config.yaml
num_hidden_layers: 12
num_attention_heads: 2
vocab_size: 1024
hidden_act: "squared_relu"
norm_place: "pre"
parallel_block: false
init_std_down: 0.00738
learning_rate: 0.00299
lr_head: 0.00846
schedule: "wsd"
decay_shape: "pow"
final_lr_fraction: 0.0
Each number is 128 + 32 x the weight over its row's rms, rounded and kept within 0 to 255. Layers, rows and columns count from 0. Numbers have three digits each. The size before them is the row's rms in percent of the matrix's.

# up: layer 7 MLP up, 256x64, rms 0.142, rows 37-136, columns 0-63
# down: layer 7 MLP down (transposed), 256x64, rms 0.0893, rows 37-136, columns 0-63
up37 085:123170139087161099151114107129158107107170100092109129163154156131108085175126095120138081179069149155177056178116084114116086156127154115086066109064147143110090103135099128093152103175107142
down37 086:196136092126105102127158045124149125135078108141140128086119133168114119143173167148107136154165102115069145081141134082112150133178111138093154166156107192139171153110143155175097168188100172
up38 107:126118134134129142214143124127109194156138141178093096149113131151151076212149109121150145137144184097162153135138140165072162093081138138116077161157078109112151128111117060124141093140115077
down38 110:121179098145113145132050105103168142107153121125124121127073139107069125101128165149116134131114044097137147186126107101116099125124178161103107136148061117109148098160189157108183114104062091
up39 102:175140121151138094138105163185105119121151113171090150136088136124157090159105118143138131104106099064127130135151134085089180099178129073078084126164090056091142164136147087113160066152072131
down39 105:124145102145113072134094114143093060140119138064161106141115075133111164150113158168121101154063123147119126152113193115091099151127209130126149063183148154131152110089097158139096163142170168
up40 099:148156091122113142139197109120148104150055121172125141137140166157176168178119135101159115086142063116103113078123123151139079135162175204138127137127127132112115151158114079103055141129060123
down40 111:117106162104100149173118171078140155055168097100123123130084180102161122154175096172150121162093150138167089105100102131114113173118116106083083106145194139111104137125111175111166142118174058
up41 099:169119092126172047143124126131112102086146146146175147058104121092140116115170151175138165139127178091125080079190138140106131143149132123095154159155134127122140106117148098061157103217120102
down41 101:104129123141134166188135123109111172151123175124130124101147166178160072120122095079174128122127105135126147162076107135189154127094149195123165168102139038127053103116100156179113123124145110
up42 112:150131127183192128162116078157134140153096114092110125096126128067173130133171139150116135081108163119120188107115198158137207110137160101117182149142136175081148119079116091096135184111141150
down42 102:099102061111140078126136143119075182117178107139140089145105105130113107158132163117213102214159185117076164096170115115127131126116162136132129143135052124156128136119183143150130135144122081
up43 109:132096115088190138143100141141062066100162119090146104101180125102159091175170103169134135174143147156102148078162144090169107166135176139091099146092167150125170103132092130124134202099123138
down43 098:124145143143084147110131088107086138152076137133101132139131170104153133122103088126184142147160151077176133129079150157168169105076110109102105130163066146147077171189104160140109101199118060
up44 091:150132182145084075152162181083128102093116133148083145148104131130111100089164176125140136152140159097139131175119101089133173076179173184123116117125115086119142096196112168060114172154123157
down44 103:131131153100130144105094073096108114118094144153151136081105173091107155124097089227075153090085148065070119146186116118112101090105106108124101091129154111090162153088145172124102126131089106
up45 092:135139083148101071161138099108106166155171164136065110157168163109158148137172168134148095118139117096092089051135124120102154099150103183066109067064144133100159133117101133172127107095099119
down45 091:073172134120118180167096139152114118088103107159170058163188101086122122123104159109154160131126127133086102152103151085123156175107145098100144090097085154149097107153095094143166052121102071
up46 087:115091183151118136151136175159167183153146108142122124140111150099134093169160130133135062182159170185107123086120080120164121121134109157165148094110201171081098130123142100113139094110065068
down46 094:121119134127123164099139082144149123133171084104106088144123101089185224125180084157163132124103064105134136123135194126098091138111111106173103131184109087150069150154121115112111127065151153
up47 109:116166146143134147093165123099052122122116079138110095099206108099099063103203113109132125106148122067094157142151115122134117078122111158137113125162093092131172152169191118166104159172099127
down47 099:148141156110070066114097170093085141121135115128086068144126120115122087095099127121100198144172084116050153129127094101161157115127169140151146091130113144111165049104083091101139099108123089
up48 108:152101123129113118108190139136099102124136126110143098154141136182084084153162050111132195162189118103123098137075142166151175089155164159138106092109182117087106131120096149126063178159101107
down48 104:086111167141114119160136150084132183137112126132082091144129129062153070111120150070082082187152128159132149153147080138171116149125130130167145188123153163103126096109098106105185065089177147
up49 084:110132109110136105205133181140098150125094111101084146111114078109092148098150059129115120143127155141119103153157153108156199052165127126086078113178131087091121088138111150137138184164091084
down49 085:158123113185130086121162166097138125154129136142149140124157092119152180109057115108155172113098115170090090146120125159107049210131091186085101146126176146213104129128118115140146148137127138
up50 094:084138132174190104137122141173093168180134131137151180078138124128191149117099218132127089140108165132151155134112095089147128128150111147068157170123159154103074161105128075127119093072117138
down50 088:139096156116117100121174145103146080127078135116142123172195129132113138116100099071128190121175116129141114147142115155130161083151108168057083114104118119162144103121058096130204164189151098
up51 102:085150076139153152161117174147139102147112100089099108092104152126140138161139145106090118117100140120106135035123083133135165119147140144014114090142196110137110133206120150135128172152150129
down51 095:156144174177090152150129132105093100178143096135169121162112115092119145144073133120117102102175200071100137135139143166166135073115170116165188178131163123166174088118169181091133108131137096
up52 100:106158145097173097143145138166107108170129104098120159045124132103121070142149110123113062080151116111138163144099124121154159101160055148094106168064125079172171174157127151107104160155106162
down52 089:111088139136102084146138085157122136093189103150175137092116065171157106087103089131136119153196100138082096161200161132115114064123137112065148164132122154154085116180102106129117167145135124
up53 090:163192132126146160116156147115050122105125112127099116104179112095127135099126148076174094122126105072143147122066100147095111137069146053104095183122182174154120112102127089131070141154134113
down53 084:141079145153143142118115146145113167166098098196146144134101103155127144168134141190150132144152156114114164111184209154162174121137118198178175089153112107128124170147103196071111103148128111
up54 100:111126116129116106104180104155112135163131193106136110136153091090137099186115102143138179143157145168120173091203150138118106163130149124125173124165234182084090104086145104129148129149169134
down54 095:103110113134110159111146201126129141133106126138131138041052121214097130113133162155134090113106122106133113096087170126116128159074115111103151126152163076101083098109157107166097101128127207
up55 090:130127128183096158138142121102079134123081163122132153125145098176086136183073123175144133146100093151132126066087098121097056123125097143099156092184125119117125174115169165176164119060078118
down55 099:146059117142139097157087075136189119162161095166147126128118202085178175070163117127135107135075176118117095166159132123122158116160149109117088119061132117099119085157114103107092152174122117
up56 094:112116143122147124142114094156109154135141115086127175172103088136110142122095225101095095175132109115128159132155182156148184073144115097090110077183102039076116122122113132103133121109122175
down56 087:157105107141144086153136166163129102142106129116119141105121123100076181193152076170150143069069125137114086138071078074135084208132111147101097186119115119176091139146115121122126109156126086
up57 094:201175150146115095130116167129126161130125100127138165114134085052117129146125138157108141136131118123131127148103120082125143123174115118080152152135193079098160148212098120129095100238155138
down57 092:093112091130146172141134062115130145114165132112132133112102158113147139193085154110119112118125094140125165139166145142114100156167168149104089100164106242129105079104110166133149211088142092
up58 102:080149161091150125140136114088140181114139201122159105158056079139145127149185103111101146122122098118106124047143096102131104084108141189170156111165135063147144112162161130064135122127110132
down58 092:117085106130124104209173073153110143123168087090094123099137112118132124166114154141136072114187177111122183136123161143151148123157130144086112180122100149088095083166097048133135149077137095
up59 106:136161175118143181149136144184102127063132121111112140182094163114132152153114093127170085151179138097139163153053137136149102101119120176082178130078138130073116150164124111105050128158103097
down59 105:150146092135109145145201172144137115160146104125177131066116124158045060117116081136155120148192106088084126165129122145123071107134106098132144162094103142152159160179145135146146174168109168
up60 103:188091153145116097091133151120117118130119078132182105087131085114170117112136197133155143105155162088190133144107164082128112124157109114088086170086105061151131164177132067084131166156158121
down60 110:093172134161123075180118143123136124144205122135142082135175166097096107188165160142138098107145167124094111086115115098119136153127126099106171156153105144059115116079203143197149123128091105
up61 093:122137130129162183120149082113177106105130076108148137075169139166100144126144126176171109089133139094065072133145113119053072143154146096148140069104151147116057074133115126145100138140118075
down61 105:169122101152083154112146111109106115153077130141105130117075153089116154159131143139118112150140107099104150160172159090210089101097036151100130142136125094149202207116139131101110150155150171
up62 118:165120132101116078160107145146144124195103041089133149116171151087110128113095124128165137112077140079088189086115121078136112130141096099171109112082122145079097095184121067134087125147133113
down62 123:127138117113100126137132118154108129150120198126129118144193110065126065149087174143064165090168114161148058122101075153110170151158145144069168079145140132131127092123141122177175150167101131
up63 109:109130146119152153170090184110092123079138086183076130070182140103155115135111140141132097135165125085102174099089137097095088132103101153076150131142166075052109108175136112124113147090099175
down63 109:106104135103111107169109077122074116126107150115159113085054156166117136102124115095108153120078164101201181143170114152163124123152142074120078150144096124099168139169098123144142051127098072
up64 101:106141114136128112168116091108136158110097161137109097098179167115128106181146141132184114080093106092152103174162120164167117114127187180136174121074149035101122113129095116059136135077109125
down64 101:101194162125105193103140155119111152103145171188139152103094150153192116105117119133166102105175079133147077117051089103122135105095147104128105109174148196120164111109096105149093148169103135
up65 124:130173125159165158136112084125122187154163103130110137144158124156152126127121101103168074161119100097143091149130174076071112144150123188134121082163137085129086123133141101116013075153104113
down65 105:118152134137116134181090163081138142120141154184104135125069092127165102142190130148138139165153157130115100065090155111126154120128160119211132147174086200102099186118136121162104169103104080
up66 104:169144187078123077163095175129174175121132113143129090124128092157146070122148131122108099141147140074157168069098102048120121126150137088081119126130132126094123137198161123139118143191152083
down66 105:130133082144145136128173158118110093130113147111094114071149083094152203183142123159142149132090145152136091113090152146159124094093072224134089092097164153142158191112084118094114118100099131
up67 099:104140126102112189158158123149052092109118150189072126169151097144109148131182171121138121176130142083097103086149138148120129138102106174097159107074174120074133102116108105141100170137046114
down67 104:083138145116151121121169126118173104138195127064201146050135136088177142145158108218108149142142127119126148101124100100103095121161127122097180147124139118125087148107183110137157170070135138
up68 102:115132143168134154125145104151112160102093099083143200128148088120113158089107089162162106074145145109116134149171155141109095084128096110110181068048133089118168146156146098119096135204075117
down68 100:121111114151111078147163208058120115143066120127060137099160168082125170137142129101147137151063106134115060137149107128164109131113093155141105164189178130142093147080166139139107161129144144
up69 089:123170135137141148122164155109107097156080152113126132154153127144121087146141166137126116120122094156137187136147114107113157110105086192096193119170103134118164184152127186075038094117205094
down69 097:117099101153143167126148141112077099167102179100101131114113164047155160112143128158115186115088180105103179126174155146110127052133138098114108113143177131149132169160110120148153205158085106
up70 095:141083109142114084097134147111054139162124178100109108066096131142134151120112061101119065144129111149136106131158054104124113148166128147115173154056196128122110136077179137099138126140128179
down70 087:136142121155123151129133143120155130091109081153117143162178171115064080148159163161146129091165164048112153137079185119169160134095113091098125108193095110085148086176101084136120145133097082
up71 097:107167146155136115120177153118132101090166186123108097135114098073158036123208168141060130167115151108100117122123099159044127145116128149122157147124153105133119171156117099090135105093168129
down71 097:140201157086125146108126088136141142151069121093130179126089152187114119209128081141129157085135122149105130173081156108116143083105167100108173101121190108119107133175129155118084169182111127
up72 098:120138075107192099123152101160081210108120130137089146068106233112111132161128111154142135197094152139167120094160161156110081156111092118138133165133179136174130146145119121141131156141138131
down72 086:132125138174134150111149126133217128201143102126090133146145064045106129130080170153149124131123107151086153069094136132158162169134139137131160061195125149086079131145146123134124117153111103
up73 110:196102136176106104154127150162141123211172119111123118106129114157146155215133139144067130137128130090115127160139088145123148143113062060127126128149193131107113123105095077079181119093113132
down73 097:145131138087146157168177186188117128098127142132091120204103152124157111144067148136151087162139098133077150098146168057169173087149148136088099143112148150148139166082114114178140112177152114
up74 101:102168136135103079114128126121173140151106052145106174124119145165098072091102137168138101131119143113170096142083144117095159152146107090115109116163197110105120134195097083052126161170073132
down74 107:172113139138225121137172137117093129165143111106179112144137087053130183137131094155105153096155113132095200129142137126121161098103153184145146117083104144164133125126139196118104166143179086
up75 094:175124209157111046091129154097174104188162129118117131103110165116108111092148171145123087145136073145077132124107098129132167131172139183102118141150094146073150094145115100143152090167098085
down75 095:113150046098178150169146113127094114065091137122150058135098135132094163100106061087138181157081191124130127120156159094139083123105089115144118156080148146172101122112147171143134139085131141
up76 107:140108091108117061163078133100188084124129104124168107103169112121142102201132095122125180177119131136155076061121078106127140170137089151129073129091144147126165159087112154092142189130148120
down76 098:137137191184146102127147093122079147160072137122117146110069175108179107126096146101108040112117150096115149192118156119179133111155131087083097143140136105173087117133123124167160173082131096
up77 103:154126166117097103139107110172081178201125135049103158140120159096121120126153071053105123185166134138152084148140166106140130089145150134119075141134125047145102167118101164146149154113150127
down77 094:138146117124090094105090127136135131090140113197157156118113169173202109138067111181151134223137128122079129109118122126135182133122123098118171126125090191085098120170117074116145105171110100
up78 094:167154172109163137168135128176133206112070104110154142097148159160166108125126099125112133104116165128071114149158162124056084138102073057147144128144124176099153117095098176147115174119142086
down78 093:158124196115139148092119128125071123109147172186102085117112113110048098110106068143168114068069127065132137117117076133137156140160161120112093144131148112157111169108142093172186121159105109
up79 102:143206183095150128167172079072134124120108168122082139144150163165164083192103142138152179121100180121135148090154161135069148141141144144154110170096104114110101092098104128159118091106072128
down79 114:080093115092136152152059159199125100096164102159091109127135107146135149085149135121094121124159178145068160095143123197122101158111137148096202102130142117160096145112149115141177074118114066
up80 111:133110107133096154184145178162130097151129127178095080135165129102149107238132180148077137118119166135081126137153139060125095105167128150082092169095111086124097120085106134113133093146111097
down80 111:135114106164150050129152133103163189102126134100093134123150113151117160114113138128137165118181075107129192138156155159141181090123148163157165144104092110152148182201170201123121084167137127
up81 115:138179080069142070095110128154081133100154147105154130100091181168138129187130162115097104095124124103106128095128111066061168130141058151111112157153113090177149132142196143131126162129096151
down81 115:107110104144135146163118167171120099123124209147163148098150118140138156137122077123162186158108118201121100126120110100193102117142207130099122167117108166135090122224101106138112152122169110
up82 075:116152119140163147152095117092133096138172135143098143141078165127094129129174172106105107203094049161133122132167103152156092160116126174119067172064138136129151070050129149121136146102099123
down82 075:143119091144110096128114118098122145097075129129114132076125154147177138132122086162131147107168201142114122169126100102115167110125077142161156037160099099083091216160114104143181146158097148
up83 104:097120158118104176143088140129086165116118115075126133100137158112229130119141104140140104120122206154102173146066134140084065117144081137117129097126154154106125120175133108081058114084119095
down83 105:109165079122107136105096096174123161152121106123162120180128176196106107184117160109108121127138180095095165139132141184165081078073106155166121113119129074087125151095123081104186137126173100
up84 100:087085117139115115108118119128104087183157152104053180172112114143088152106114204149169085127121174125112148152145202120096096090087109162083075136139107140120081140154085086141124127151158143
down84 100:097183093101147136159193101090156143094133142133171107101136138115105143129107121139132113123113069120061073067105095098150230116134168176101116117151181111126166097103117129156125156077133120
up85 111:096072098121119114112166178109080184090087132147110093183111112135191128146134126099106131053129098152050149075123117094122136104116114184090138165148156118160177121120095123107161182139103120
down85 107:149165110150130115135126061149156100096104105081130147086137136172110130113105093122126058131118091101155137150184130148129160116147144108202125079166063098169110162120139202149182134151181095
up86 091:155146107110128105092190115142204126176111143172109130182154096160092070146108152150132142135101177094120143108166154130142145075080160195114118146055125120072122146118120142163172129119077148
down86 099:091119092092151196112170130149095098159129122132112107100145096134091106105189142124107133089167113089126163098088104177085116065146146111155134150126106142228146097067114128102178157103119159
up87 110:122069134117104101123230144147123175147080084130091118152168150124147118114108148119140104132176125078122117129147118095110115072130090110058100141080147067137173131129209121163128110119096094
down87 104:138125162167143133181097139111096161125113122129122118106158110179117128113155140140118120111142186118175197083111114147136108211160072133201167156143149206151182125055117127108118123134135157
up88 101:156151141140150098133157157120136126178154120143077125126097189109116111136136104054138105175151102148091109129128110080141132153105086146087196179128103128040091184188169093120130111105101100
down88 094:114100101116142145107126136091117084157137128166148150125152138131109174132114069168157155096131192163116103153161145164183104129174171163138076119104167074154074107128161167096138140189102208
up89 100:168107099149108148177159142119157108150163126103125094128120084130170155133114123205166110195108138152097127166131085151106155124153104173113145098118161114056155108047157177148082173093136097
down89 093:105125161114138131166130129091126099132084093160160093098144186148149101161177162094113105088099182094173156050109139093150149116131118118072123111089155110142119096214104142056134123117140165
up90 099:137153116151097100158166052135095178171083138125168092088210153112117078105116135158198172119097138089131114104171134156115179100131097173122136143139127169137153129131143137187103181140128145
down90 097:105138163109127166082142177199133096093189126125104088130054101150115151093162106151081108138142115141097175157158081115083125099068173125154176138141121113093096172156140141098190108126123122
up91 109:143094084099115151136119147076105131143172164059106125157102097083117091208141153134137127083159171158074190130139106136151129187141128135160086117118158169139103136134135100105049158124146079
down91 111:116061109106100070124127129133121139099074153080152142164124111131112164125178127175033169183146090118095114147137082137072142118153080111149085187120081158081113134141126141142169125134138139
up92 098:110127130137090102128171157097140161093088178117114167179154138187143093186177125078154153128172129095119114090168111090130118172116101114180059136161111112063163119140172062131129123127148119
down92 096:067099158059067060103134138090128092103126144097135192127164085099108167120180168137160147125061100123086116128082096144189145125148131150124121100145138116144115071106169129133143096152133159
up93 112:220173147124091160096158099171141096108116074108125201084091120138110118196103164154123122120152179122099113127122165081134139133135104126100142131093144153076135181120145089062137166155136129
down93 117:145143091119140098160115139143182169155166136122087140140197114088143149101158147108152072119187100180126096139110098173092152066142172121149078073126144101126159136165141144147183114075087169
up94 103:105149153105175141178150173081121160137141131095077124121146171101156063101131113113068136165138108150124152089134132120146090016142091106119104112082139097074118164100137146168149097129092094
down94 104:162164135145150147182087157181128116171174134125143124167211115074124094132093137123170088128162088137133098167134122155198136101163186122093095087133195159101131112138127173117121147089131097
up95 104:240160112154202099114131122100200115147122067113138196124188113167094092134113113113162115132102143053128127120121133158141149154139135139123163128099129094103157121141107155097117149168163127
down95 103:089191156140130114120121129090117165099152096093149109030147088169173118154143132140138111166124132107149073101134091137107108134090161141108171101176143138100069134107173128110098057088080159
up96 118:229152099184160130133136098147076146104099136143098089177125140144107072089161168113085127099172077130100113132092124076108106100160132170148111103140127138078119112098108095164133194103151117
down96 113:105042149112162109074101218143135164115124116176113179176121107150110124085192139134097176121089055097117124090104140080122151104151118099146132142108138148174149131182141120114139141114107108
up97 109:092102125107094186171150109101126118103114165087114099132106126129128035146163094161177138121154144107156076103093147185139048172125129133143107120168142113090087145171105114105095194134098121
down97 109:110068126107097063127097137118107091108131092080178151138170177152090175154143191108053144100149131150148116174133084096085120127100094152124139133114146098144167086165187151093167107133152114
up98 085:095134126104141131082150090129150139080183139094171177179168126143179139072144117105179133159179135129161151101220125078123120101152123125133167105155115085150125070136131113137051133133159122
down98 086:119164138141080107126095170140086121144045148151081101161146114118111139104134209175152137180164116113079132116116158158165137127135115155129093133125179210063135155146111117173173152140103139
up99 099:195113087066134087163112130049127169093161111140128139147101109139165096127086150109109152204144128175141119121164160118152103153183116108154147147148153140073117119126035109093106142106120121
down99 082:101085117149133140149144102229075167166146158097115105146189086109121073139115111105144110107172097112151099143165134094091126104131132140210065160100129126159147131143116097181141164165132112
up100 097:192154123130179148092125064084121099188165163122093147149189143113088148140116140182085123130136142150089125124160170085148156132119112117056122160095168117099157152080183146102146116115165089
down100 093:112050134119146148200140181131129197112124099154092103126184158087194068166160121128105143111112134135162156055112113140121087102089149133115115074149142103086096136138148142089155126140090138
up101 091:224124156107118110100097120167099160192118093150111138105164092086124106157109097167100119130103127085183161164143121160178100161137128121148117100104121156139117209116156112123112152152057177
down101 098:064190150106154134118138159083160150118130181095114170126104155123122181093139151131142191166098107169073077103137131092125117168117121128099156094150160075105099096130147166135110150044144089
up102 066:124149064148139123122126081087138085178144164151157109175136178127144135131176136090079141095113113104117077138149110107151140179136131088104201144122156157148075113149064123134158086049137095
down102 069:137109159149126083111112151144126128128069082118117123069146094110116135146106138204155107176117141110123180102110188152078124057111089142098097092142106104104145167108154131132094192201081136
up103 096:143069085149127065107179152162086171142114095095129118047183117116199153133111113161175099141136097124092130138112119163122124097161105127140097166145090101131087161128161093176177129139079138
down103 101:091162083052102147135113111149142168175080153139084165163080103099101158149165156115132135081117114112102088124132155109102182091100169189104111108198141155128186147164093151157149121109144119
up104 097:159093173161108146166093127137118086162112064114172183130133126122148147121152169086137076118143153120103176155114103127101165124172144134150044142140136123112115159178157096051106174182091138
down104 099:112126139141098162154101134119156137088199117125140146144165194127130178098082112115199055131093157074097143063122138122089118160120139136179177130124088110081119085154111134159081162107109153
up105 092:115140158103112145147174094157134121101129110176108154202113162153133066152070174127130101124186078119102104121142113185159134089100099135104139166094104121129149171116126065102055118087148080
down105 092:135096139126156119171148102089076120148134098048132127086173104070078170130134085134136136098140126138182124152097130054115092200135142085100100101147161174149115073141142135129139162070135116
up106 113:166081133097113092167134078118140088146156163112091143098140125170116029121152094184183128131115097130126106155127161101125188187120143106150131127107149114103086109099116085144152186148073087
down106 115:124113094132142130141205122158181135120136116094146147130128073045081188179144129106122171121073131187081184117109066114148103138151122104118094111116194146120122112151111138073140140133122161
up107 087:142108135140129126167166098123119121111128091150113067101123181144142153126170106105129081108194145110085114073170080152127138135057153159141134200123184153142122119099176084172128080170115077
down107 082:098133146121140093079105106124159170128112096141142195115103148164135156123128148205152162118076106120159098118127133117130126083161090212100079069081144137156142156143080111088144195114099157
up108 092:160108117138111137137159084134155127131100140121085065132113126149129115153147195194084104117081178166177098142092190147139139111160101125162060108214114102143111088140116091100117172103119109
down108 092:068134146138160162098108102139135177161162124114111197120173175134209181112128128109171164180124096149156139169116127141134103158144106093094149167062145139109127180137144121119102066128182147
up109 077:105105113157136152111147124155108128174125077109113080131127131130141161129188095090130142124133056169197171124169122129082192067100081117158157129071127110170098077123106082088127113090124099
down109 089:163151086109126127102137089146123079106106211165081138118159116139120114195114152154130159120128196158113119138016151176109127171169130144113077135170151108087114145127127139119151148137137082
up110 102:149174154188134109151173118145126106098152140129116100108171128128127137159206155130093082137128102110072201126132117175094150075115119132150128084048161108119160145155139162067095111173091133
down110 096:155140135108057171136147136084131117110119183118096117125151144134025154108101147168168185091171115157131134125100085138110135189112124139149115123111120137210126081124143199135147078120120112
up111 101:123187162172156120135135136170103106136161143135113101109153111119105069137150132089098091093167142109131163125158149134122164148191139197084138163133127132147146190072151112048051160110111106
down111 102:202078157138063117119175090169120154112182108141090151118089148163135102134163172125121144101072090126084062172148161076126150127097107137144149128092128066127152152103114112159142138145097179
up112 098:163100094117136182158156112148073125096091206096143128109174136155145111141138064179145149134136176149140171135115166190118097102123158146122090119135147143084154111172099058132133146107076075
down112 105:152093120136190136082075086075167165175167101172143120206127087160169142118137140094122113103105142108126105160068124143048154112126148174127187117130139141096140142150145122098148084154102152
up113 070:105147093139158165217071069131149199175149127160171134144106092111142130108120099140089102130088089166147098093080195138153108129134144109152146129143161113141190101133133125133077172149162131
down113 077:145106152135112099068164161135152117109146097102096110084190151147149118190106144136130195138154183092100184129134112159079176130144098142055112094097131133100085144161105161088142099143068116
up114 115:106177168136168117105161180115123162118119105163115085124068140099127156125127193185093149107128058105120122078136150126120143079146054114078131144113113105094054118130172099107146149098119084
down114 115:140091173088127130087071131194115189141177148111123196199128110106170166108066164124152117095111091125139142185138107124103135128174114117148128092171140072114125105141095124118162119145128068
up115 099:156171166132142096091108146148082118181167127149070104133140133142097077143164106098144116159138153083053175110099151098124139153196179081130116122163110125070104120111102115101150134158101055
down115 100:155155146147115113118135059142114080135139154140130113100210173178169114092113097086107107170155195147134111139160176173080110149126070109162112160093156077093103124081122139092117140108157159
up116 101:149134146130090082125156152064154179154128133134095133122146120111137119177142138128149140132073192102113115074114127100141147091161052118120131156084098013171113119135152182133136106117102168
down116 102:167161134110116157138129070144108064091129168126133116091123197190053090130169100079132110088148139130115114106118124175148102087076101103144158120162113123095143149153078094079105146124066143
up117 096:130165112123143126113120110087100116103078123112057114143163139119138124130122140141139078135108111076061124144092110150133170111083079168141059102139118104154087119197090146028100111127128085
down117 096:136127125109131110114143162117107169176142144125132128195143122012102148100125192119128124099177128087138133130149175159131171132172142131138145089099147159228121154132141132154117112098190113
up118 111:138141145083136135100142152125178175151131136100099062146113107071104118106167118157097091092156096066036144118156145175110122065170141093088129118098145091128090159074150111130129100168131150
down118 097:140138166110115112159099080082070170137111126152128098138167152112112070131083075130143118172151107099144123116082113126137204152078128214198114119129143132119146186121109182114116148092093140
up119 111:115094139112116159150132172129144168109131096136175140123157154146104096125163133100200120161155064085130110057116074101132097159083130106108138065100142093080084116183159094155139132192106099
down119 115:140148105136142159140082155113120088129071125182134095117092126125131116051181096143143124142153146176122117086175172172121111129116182163144137140134107126224150213154136152097099124159140096
up120 070:096127113123088174150149149143187099089146110125132102133094125119110188118064115117119128136154106162213083147110112187142147183149158060189133137124112106170158122155170159141150102090180139
down120 076:169130157133138093105130123108100154163085137146090170102148138134146098179176142135131126115093127085094167076153153091099126053118078187052116114124133101127104149104131087078085194165102117
up121 118:081134134133122121167108121115098120089118111125141154111141101138111063098201099147144096135162104118075140180118146100141113086113064172109082103143183101124063159099049117064139157131153110
down121 114:087119126148097087146099140161113090083045167073127208104142151098106173104109126154113133123118086130072116140105099156131147125137148091088192157120134120162111089146104192079180108128108125
up122 104:166107152163103054074169124122116129133146170142181106059147122123142130145129098134170133122074151096063180107151173143125206097097127129137164136100079146113141153082099131110123093183160136
down122 113:120067154115110082118101162129051105168100103089151131148173158088170186134139099132157162170157048131076119138121142137126123113125141186115099143058077110123124164088134106132180131148122117
up123 101:171148093109142093200124142105145131115085167169132114123113136139126145172154148153082114193094124106106150165097156141071117097128137149149076052152074128104090099063126103167114184091150113
down123 094:134145100140088167106077057157106187112140094164103108117151125155094111147130101102129147104161122091145150165124182114114121141105111101137134069134160121057147138166129212153101106202129181
up124 112:168138094092162101155154177092085132098139177106098168151202142183146136105132106073139167112159217141081134122203123126138118137128160136090123177086102114120110153123126124138098116149092088
down124 105:124146183101155157084066163124171100108122149119146095146160104142164095172195131089068125129134140088061090111134124109198086127162089132166104145079122135123138135145110130152166181082154160
up125 106:120096129129092062145114130128112136153096172128145109101102057099160136145129161144126116125117107136112118117150077155119162144112116191143148085190215075130155125068110056119159087165082125
down125 099:108131126151068158126124100107161173134145090175159132077103158119106045139157175167133174186139078087123104083136176126095097133158149127055084125101122126076124120139141155125096123085108160
up126 100:179066119167151108170154172096145103104104121150093135073089191138206114131151138151097162142104151092142067107154112150105156176145145114088103131137174094148181143171103102126183148117137103
down126 095:133135134084111078082106089111115147130135118123116127096128160137122059147148185097094090112073083159116134211111123117178118079097175133203138184088094101118113140107158147158130086160130149
up127 101:088147132132089117102147084110114153103091143100118147068125149154087050118086180105138140136076153124107131085134149140126066184120123144143119121123115099166046152120040127096171113156112101
down127 111:112130020077146120108127143096145166126139123132131079176129171132176193167105170146100155094088149127162164123131078124128168149122119201148142138136110134084146128172148129089186146150155111
up128 097:192155146152116122138185121077132079146122108161088191074122139170156131201094184156132128131053165178130112177109141157130118114123076118123143125118129130175109080143084127144077111151114133
down128 107:063128156090174143162081178097110175137147118114109058159062142148175130101143114198139094131134144087121146091094153149104072164131109127112125199129140094134182148118120151104150126105172118
up129 090:139142141151165127153078040118111191126128082078144132124084130134115110170145099127188138167137155144048075134085180096136075125092139108173116086106125111103128098124124153117114102160102078
down129 092:103098105139111106130136183151063055163135126143116167133179184129142135112096090111085118115085141168153227166124161185123126126128105137100191159126139106121110166087157131110108176140118156
up130 109:108101132175134186137142130151074135190134125138125134140135155107144130109113167136133100139117116174071219147123150153033153100137107145129144166125192054115100108135136125134108076130167080
down130 102:132108121093097080187109132112083167075119151153169155139134170195168081165145155111087125156085140118165077127115126108165074115097127121194107134083163109109098184163116134113144078167144134
up131 098:112184143080133116074138088096071126082102160107101118093127118160207141109122103190116161111147089116129121107115088112091108164116151151075177118070106164121076084158114094139105160130089158
down131 093:093096133171120131149152131168071158086192129126149139127139195144124046150097135135156162141115083050125139094067221133109137103102139151117104163110119131138115088119135123153164174123119145
up132 103:103177172157059084055075138139130134101096102120162138108199136135176105120083132126117141117119119127097155080140121134150147139132100184055122109096207142150133143131134129090099130192144119
down132 107:143106129124202057153146116142102161157152085140145106125114123073102179136156120172106105156147190131161079106160094091136091094193126104160153155148121142181086139126131145151171074085087118
up133 116:116127128141120113149140105139176137133125124092127164111165077138171053118081121080123124103147136118125092147109102097079095129182157134139091111077157119044091100151126122124056207104080153
down133 121:081139095115115103085101146113140145139200156124198148101145126138141157090050133103186125158147121124097137162158120152173103204079129168113133112138136172174155158095147145159084148185128153
up134 100:114134087094153085124144124153129168178124137084064157132137077115180078122078143112161129110116218114089165170164093156130119177148079107151114160134129102126064143095082152104131136093153108
down134 104:165128137089123136163113124106110119074110050156176065111103175117144148152163141180114064177146161157145180083111198153105123118132121126129124093153170098110116128122175154126103181128185114
up135 107:148135115122132091059154107130087135072105121104121147106070112191129030118137151132118107173132190116111128160143123111075112143106172143121053152108081092111158107079105123166172142128130121
down135 122:141145102129074165120147118127111183104129100178165112129129178060083152150141128122144133175183155166114135141098109129095162161137146180127137105119229152098129099140127186082075147109117174
up136 115:147191155141145152093125139123145155113155087157100178084124174172125131085160141083139149206143146093094115154164092095112127137112124116055111116144100105118071175185155082145070108106105121
down136 107:086104159136176102107125115123103130118141070145099103101152143169094097122174150115145146146196072104108172091153143102144125159092145090081157117114094154117201202139159133150085082075093131